Weights of a small transformer language model: MLP 256 squared ReLU, 88M tokens.
Each number is 50 + 12 x the weight over the matrix's rms, rounded and kept within 0 to 99. Layers, rows and columns count from 0.

# layer 7 attention output, 64x32, rms 0.0795, rows 0-63, columns 0-31
61 42 58 54 63 47 36 56 51 60 36 53 44 43 54 55 40 51 62 55 38 44 16 45 50 39 42 50 49 41 60 41
58 54 53 46 45 59 58 54 52 75 53 28 74 38 67 37 33 48 55 23 72 51 65 65 50 59 62 57 42 61 37 76
48 53 29 39 34 69 57 55 44 72 50 30 47 64 64 31 71 71 64 58 46 34 50 37 50 53 52 41 42 44 27 68
71 47 43 62 24 59 45 32 41 46 30 52 46 43 52 50 33 27 24 30 55 53 52 62 43 49 51 52 46 57 47 42
49 35 66 44 41 43 57 67 71 43 63 55 71 68 32 43 59 53 54 50 30 45 66 39 44 52 53 46 62 46 70 50
57 54 49 26 30 53 42 31 35 59 47 43 41 67 41 40 63 32 53 59 27 35 61 67 39 42 49 40 50 53 49 64
46 60 59 46 58 38 46 46 25 68 45 29 39 71 67 56 66 34 36 47 63 58 62 74 64 44 24 49 49 28 49 29
69 67 28 48 65 30 72 51 46 55 43 57 40 42 44 54 49 36 49 54 66 67 37 27 38 43 51 51 50 53 43 61
52 53 40 54 59 61 38 36 27 35 53 52 42 39 65 53 39 48 47 48 54 44 34 51 44 48 52 51 47 37 46 46
39 71 37 46 47 28 65 40 59 39 62 42 43 44 57 54 43 54 57 50 41 59 65 51 54 48 49 44 46 52 64 38
31 39 51 52 38 54 65 76 58 59 57 50 68 73 45 50 56 65 50 52 45 49 47 71 65 50 49 55 59 46 47 53
47 59 64 52 31 30 51 46 55 35 42 64 68 25 40 45 52 27 55 50 53 26 51 45 57 41 36 51 19 38 40 35
58 52 46 59 58 54 33 37 63 35 63 34 27 65 66 60 44 47 30 54 62 36 68 59 46 63 48 46 34 59 43 36
32 48 38 53 54 42 37 68 34 36 57 33 72 21 60 55 53 50 57 47 62 38 52 52 53 70 49 45 45 49 36 66
38 33 62 36 52 46 46 37 58 45 28 48 56 42 57 43 62 74 38 72 56 55 37 41 74 48 35 55 39 58 38 63
54 38 41 56 38 58 54 54 57 72 32 42 44 60 53 19 56 29 51 58 52 40 34 31 71 73 65 29 39 61 42 63
35 28 57 61 39 41 70 50 35 58 68 66 38 60 50 50 43 53 37 55 52 57 39 47 47 48 46 53 53 40 57 62
55 61 41 33 58 61 39 42 44 64 35 53 47 39 49 39 45 60 62 70 67 58 61 35 51 58 80 32 53 60 49 28
49 25 42 52 34 42 62 54 52 41 53 38 43 41 64 26 48 38 52 35 31 39 49 44 34 51 58 55 41 53 39 54
50 24 41 53 50 57 39 59 37 42 59 54 64 65 66 46 54 51 35 48 44 35 52 37 38 53 30 49 63 45 53 51
39 34 42 41 52 45 80 54 62 50 37 44 36 58 38 66 41 55 42 57 62 58 39 59 41 44 68 42 51 57 38 42
63 53 38 64 61 47 27 58 46 43 59 73 48 46 54 62 61 60 55 59 45 39 33 61 56 52 57 50 52 47 71 76
58 66 39 45 69 61 67 53 65 46 33 56 40 50 44 54 54 47 38 32 63 51 72 64 52 38 58 62 72 50 40 52
54 46 58 63 54 34 23 34 62 37 51 58 57 33 39 44 53 46 32 75 61 63 50 44 63 44 61 69 56 38 39 69
57 61 50 62 56 44 67 35 43 59 42 48 60 52 42 26 34 62 76 42 56 81 60 50 43 45 51 48 59 27 53 65
47 77 69 66 20 55 61 46 48 51 61 56 53 74 39 44 54 37 59 36 29 46 64 55 62 38 56 31 68 57 58 41
41 35 58 51 48 60 41 40 88 39 39 52 69 50 50 28 32 48 41 49 65 39 46 67 35 42 31 43 38 53 46 38
54 55 31 54 55 60 55 34 11 44 29 52 57 58 46 54 46 86 31 59 28 51 41 32 28 64 45 65 57 54 25 46
47 56 47 52 76 61 74 55 45 42 55 54 43 42 78 54 44 46 40 46 47 66 47 33 49 35 57 57 63 52 50 36
56 50 40 55 31 49 59 62 57 44 48 55 40 42 46 54 40 46 34 63 40 65 74 13 43 75 40 60 46 53 48 37
58 48 62 36 53 46 53 53 33 51 47 52 39 34 33 37 51 64 54 54 32 39 32 75 44 65 73 60 44 53 49 51
45 53 45 60 63 52 43 51 71 77 70 62 79 60 46 25 59 58 51 36 34 56 37 30 58 51 54 52 52 30 66 69
48 59 57 53 52 40 60 25 58 45 28 36 31 24 61 82 50 47 64 68 61 51 40 43 37 78 57 46 46 62 30 45
58 40 60 68 66 44 60 39 45 53 67 49 38 42 22 49 26 42 47 44 51 34 59 50 50 37 60 45 51 45 49 56
74 58 36 69 41 52 53 43 60 74 50 47 58 47 60 67 23 29 66 53 41 44 42 34 36 41 46 63 40 51 55 47
35 34 59 29 49 55 22 55 54 61 60 65 50 45 28 53 39 48 46 25 60 34 45 54 42 35 45 68 50 72 56 46
73 40 39 59 54 69 54 58 40 47 42 47 63 62 50 55 43 44 49 63 48 73 45 45 83 52 46 48 36 45 75 49
46 43 40 58 58 51 35 26 61 31 62 57 50 45 37 58 48 60 68 29 47 48 78 68 39 59 42 52 52 54 71 37
50 44 41 51 48 48 44 58 60 46 60 53 55 38 53 49 37 63 61 64 35 35 47 43 38 40 33 60 51 52 45 69
50 57 62 69 52 56 30 72 44 38 58 66 36 46 42 50 65 54 37 65 67 62 47 62 46 47 40 33 39 70 36 40
62 66 82 23 43 43 38 29 58 47 64 64 27 56 28 46 41 60 67 46 57 42 49 50 57 50 63 57 61 45 45 56
51 48 64 43 34 48 43 33 43 53 51 51 66 28 53 44 48 55 24 38 61 40 64 64 31 58 28 40 34 64 64 63
53 47 56 58 38 34 54 35 57 66 47 43 45 31 47 75 58 39 71 37 45 49 59 42 49 46 60 43 62 39 68 46
32 56 23 55 36 33 68 55 44 44 37 40 19 57 45 61 41 45 31 39 49 48 51 72 56 44 53 46 62 59 35 52
67 70 39 57 36 44 45 49 49 33 55 62 58 55 69 49 47 23 43 22 44 50 43 51 67 50 40 50 58 56 38 57
42 50 71 58 52 55 34 33 43 45 48 49 47 65 50 44 73 58 67 48 46 60 51 48 43 51 40 49 25 72 58 52
73 44 32 42 71 51 37 57 29 51 66 48 60 49 52 50 44 68 54 40 52 64 64 33 47 33 41 39 37 44 76 55
33 50 62 57 62 59 48 67 49 60 39 61 36 68 40 50 37 41 58 49 36 51 46 62 35 68 68 62 61 58 52 41
62 48 37 68 50 52 70 45 59 55 39 70 44 64 64 46 60 70 59 42 62 34 50 46 48 58 28 61 45 46 54 42
37 57 68 47 37 59 31 46 63 45 67 47 48 46 54 63 83 46 51 57 46 56 37 60 50 45 64 82 26 49 59 56
12 40 56 50 86 38 62 68 34 50 57 38 54 26 47 48 54 31 39 46 49 47 53 53 61 48 39 52 47 39 53 23
46 55 47 33 64 41 64 53 41 38 59 44 48 52 53 68 56 66 37 40 42 72 48 42 47 41 57 36 49 70 24 48
40 75 55 45 70 33 71 63 49 45 46 36 48 61 51 55 42 48 54 41 63 51 46 57 62 44 56 43 46 46 46 65
54 61 70 72 50 62 37 65 44 31 52 45 52 72 51 64 49 37 38 38 41 56 50 41 68 61 48 41 52 45 55 56
42 43 37 39 51 33 67 79 55 54 42 61 36 49 26 38 41 66 53 47 54 55 35 61 51 67 42 56 44 33 64 42
58 50 59 44 51 78 51 50 82 50 31 46 57 43 25 54 74 54 76 68 57 49 59 39 45 60 58 27 58 33 55 36
55 70 69 48 50 68 54 46 60 52 54 50 46 49 45 49 46 41 31 47 34 47 44 58 46 44 42 54 83 35 56 52
55 37 44 46 64 50 33 64 55 69 68 33 64 42 52 70 68 57 63 67 58 47 72 56 62 58 42 61 63 56 53 40
65 31 55 54 21 71 50 56 39 55 44 57 40 56 66 67 42 44 59 50 46 55 53 48 48 44 53 32 55 50 42 38
48 51 60 31 51 23 53 67 45 61 50 47 50 53 48 43 68 50 51 51 54 54 48 42 45 44 43 58 49 64 50 38
45 64 38 37 49 81 54 53 54 69 53 64 59 40 68 36 63 41 43 52 59 64 40 40 67 45 64 42 46 71 69 61
51 50 60 35 46 41 32 33 48 22 57 51 70 44 64 45 60 58 61 51 52 56 45 62 52 56 50 76 67 55 51 49
49 43 55 37 58 47 38 60 34 45 68 76 71 55 47 70 43 52 70 66 53 47 63 54 50 57 62 64 44 17 55 59
21 49 43 63 44 57 63 54 64 57 44 24 38 79 49 33 44 68 41 66 42 48 34 51 56 31 56 26 53 43 43 38